Part of a small language model's weights.
Architecture: LayerNorm before each block, learned positions, no biases in attention or MLP, tied embeddings.
Each number is 128 + 24 x the weight over the matrix's rms, rounded and kept within 0 to 255. Layers, rows and columns count from 0. Numbers have three digits each.

# v: layer 11 attention value, 640x640, rms 0.0549, rows 525-544, columns 448-511
# o: layer 11 attention output (transposed), 640x640, rms 0.0472, rows 525-544, columns 448-511
v525:104128127166085159148157173086101126111143146154147145141121121125113120105091127147103160079134128147098130145127141156122123133128148195121139152141181090096167104084092112070151130180097138
o525:138158211142137168116161127097092116156121105124130146131182048139117153138122093120140109109094117092150137155075172149145131133127110133137116128144094171090146100079120081131104138170132105
v526:137094141152105101142138179133174158124137151126134146099097082122102154098094107078142147125160084131117076150163132070192106052096133076145143095123127118155132116127128106101122147107156147
o526:149090149150121138124193069037136097088078101133115107073115132088081170109110105109138129142137106164176101119129113141117143137124130129135163058134133131164111127115128092092132137077125103
v527:112174125099136128086144153129114161174128161146145125141154127178151080131184130156145109069078143097145108125164107125094100152086127127148095137048124095128117103112179087092163119152171133
o527:097140109137089101162140155119133148157110129071156101118129188089161093124150122109112164141082134119142121119144143135116132105124179169121128127103133143100194133142172140094057129134155128
v528:116141150125099103143148151139117139178097128111141149107122129126108164150169143107151111169139124112095105109149133160144082148116165107128114077108143107153151111128133144165119139152155118
o528:118107155113144097098131106103137130166145121125145150112103199091080169131149143149107144171126173111123123118121106109171188146162156103099147140105134135150114066122150149144115128156200146
v529:141135103107170154123106138091143123169129124127124203135132145109077124126122156143143132179156100095116170145110091117121117099129096154105107125114144158112165145129113070186174129084123147
o529:107170128105157159173134102124152138175104140087118177106148129158120111134127125173122124170139093139178102129147163105143096101132094153129139106154092157125190159098144102158148125127100195
v530:115094143123134137159127119143138118134092096165113133091110141137102159128107142089120102153140199118109108141128140125149112146106100168075131137071143128145119126104097110130089126162088092
o530:134101134112134133100131137171099087106089148165086178150106114168121153161165150132198128132119121155097159145157108144159173208101147104118149162129154106116150097080080089179104121191128129
v531:116182083146106129110118144088199155112086103057159132135066135053071163109118112104129122159160162103135141179174137136163143117144081139121131118177123097126103120149125123190139137156145110
o531:127134132165103132071088126154167111114071140140146100122068122149113165109166136137139154121162156093134138103136125142146119131119145164156173123158158109158136147163074092112143114113156098
v532:102099122128090109105104127101132125152108092154162174151127112091173074101149088137090112132122096156127095113083146125127139103130113090146127119113103130110113141145172133119128131112164159
o532:123070116141087105142134116090088121111133103152149157118156099164135091087141123107110182100135150145131143151112118158108164133140131106110111141118152138155170133120143161078131125095149125
v533:118155121126124154155132141152135147122143119151081136053129100129114151103101107121127169106139138149093130130155122087141155138114143135156105141122124136181101143098135102141129148130130109
o533:143136099146124154120089117132158198090135202114126168119126063130096156071137139133124160146086044159057124112159090152172133142130123145105091133097094112136080120136156151154155119155122100
v534:116138149063126118164123129106129146119124138123154136145132145163164157185100145131195151134171108114112125126103104125134132088069130139088150099175126161175098089141170110092136143084170150
o534:107109112111077164146110150134094102172081121072114144150134134151185162066136178177138097104109096108084129102198110150162154100105100135164106100094130169094131052122183087129078166087129150
v535:123111152152101162120122109129157157117113149118146092097109136122139150138099121117196148123090185109149147156102134166146122161148152150134065181131084137108152124139139158113093085094119175
o535:139073160117126098126102061160106162167090164120074090156084151114118195133087119120113184149082170152113119140101106131141167139119174099133152175112103100078125146078089158121167141109135148
v536:088100131119119109108105169159136113137164128125185111093066133156134148081140124117124110145110110124134142168115130094142149104102100167087139139177118100132127104101125127177106101114098140
o536:132097114155157125092055115176134078148156148113129104156132145124176172135102173141156100183154115114149161171062150095120131132127155105094149118189166093105114170127100082154089113144105116
v537:126146144104127138119116116139133138072111113152154129102145188149097128142085117124138165106119152109119166091102147097153113113154090114161133167161098155130175145151123096142139067153144146
o537:139143130125104142099142142094114134146085147130153121096178152154135152148190118134119137122110098080140096133116127143095070110166069163183118166097119122144159173116161115120181119143153127
v538:150118156117162120157135107089105140176128137096156151145085137163144090083167129146131151083117092122140134084151118110088117129138157142075095164136123116111112134139098108146150148164130097
o538:119120135155135080141110096094075132147078158087146118158122057111091089106125142110148128117109144134087105142116103108135128150167173161110151118108130199065139115111137141097131124196131120
v539:134170139139158094164154151122132122109120154090165184097142133163090123127095137128162106140099152135121199111122152118201131135115119105163127075150148166112107137083158106147124169107079126
o539:173110128128197129159158078172103165165130116144087148096076158144150129138080138128161123152113160080141139160168132117146086158100078127165185120123138122113124159097135130141080113097106157
v540:146126159091165086126132130158170138150121180149156132120128115158120103190113169074123127064151119093119149131092125111147101136133093103106131099150070121144143088113125113109113148092137099
o540:162095155102122106168144145106129139123067162153097089083196128164140111139049186149131108089119127086127103127120124144136129138162075075067120135140082068138113119102129129098126157079124183
v541:123113164153130123143134120120121142138079108127113100122109121091104112109117145101143095178117073143122160156111138096165158123114136114128092120154156115106140107125113059067148126144120173
o541:115136132129110116117096127140130143169141127173161164095117084111082119188079083127156092137094129108147123138132137104130162108105193103127109146086153096189112106109136149116091112146126182
v542:114149157151124137154101144123095088136134131142140112135144135145160154153155125128153143136124112119148111121142127117155097132097085106113133156118116157103143117172129148153092134122109138
o542:158137154166122169122118134101128128072179122101139148097105156204163104136096106102134088155141116136131130117113080145123105118177124125070100111161149147074164110121109128161137115187099076
v543:150103110122103100136153121124134094108115147150186123152219134140131108101121128101063119111103110126087113098134102166161144139139080113106155139129129115139153167089163122146075161097172186
o543:175159118145081132098127133123123131120127143105162089148129146098114161146134125099102128093120093164186169115125147115133173096186160106154078157165129128120153130145138116174125140134145123
v544:122146173155157188097139086129108151129149113131150092150103147154128130166199129107142110116115125116148130109136130102129123157139106128061123091138109101105079123153124107102151100125113141
o544:129115096116155113140137121095106105136173138127135148152147134145118158089119169116142100108097131149159160180120139114134104160196132121133132127148121101143115118130115140132141096092089162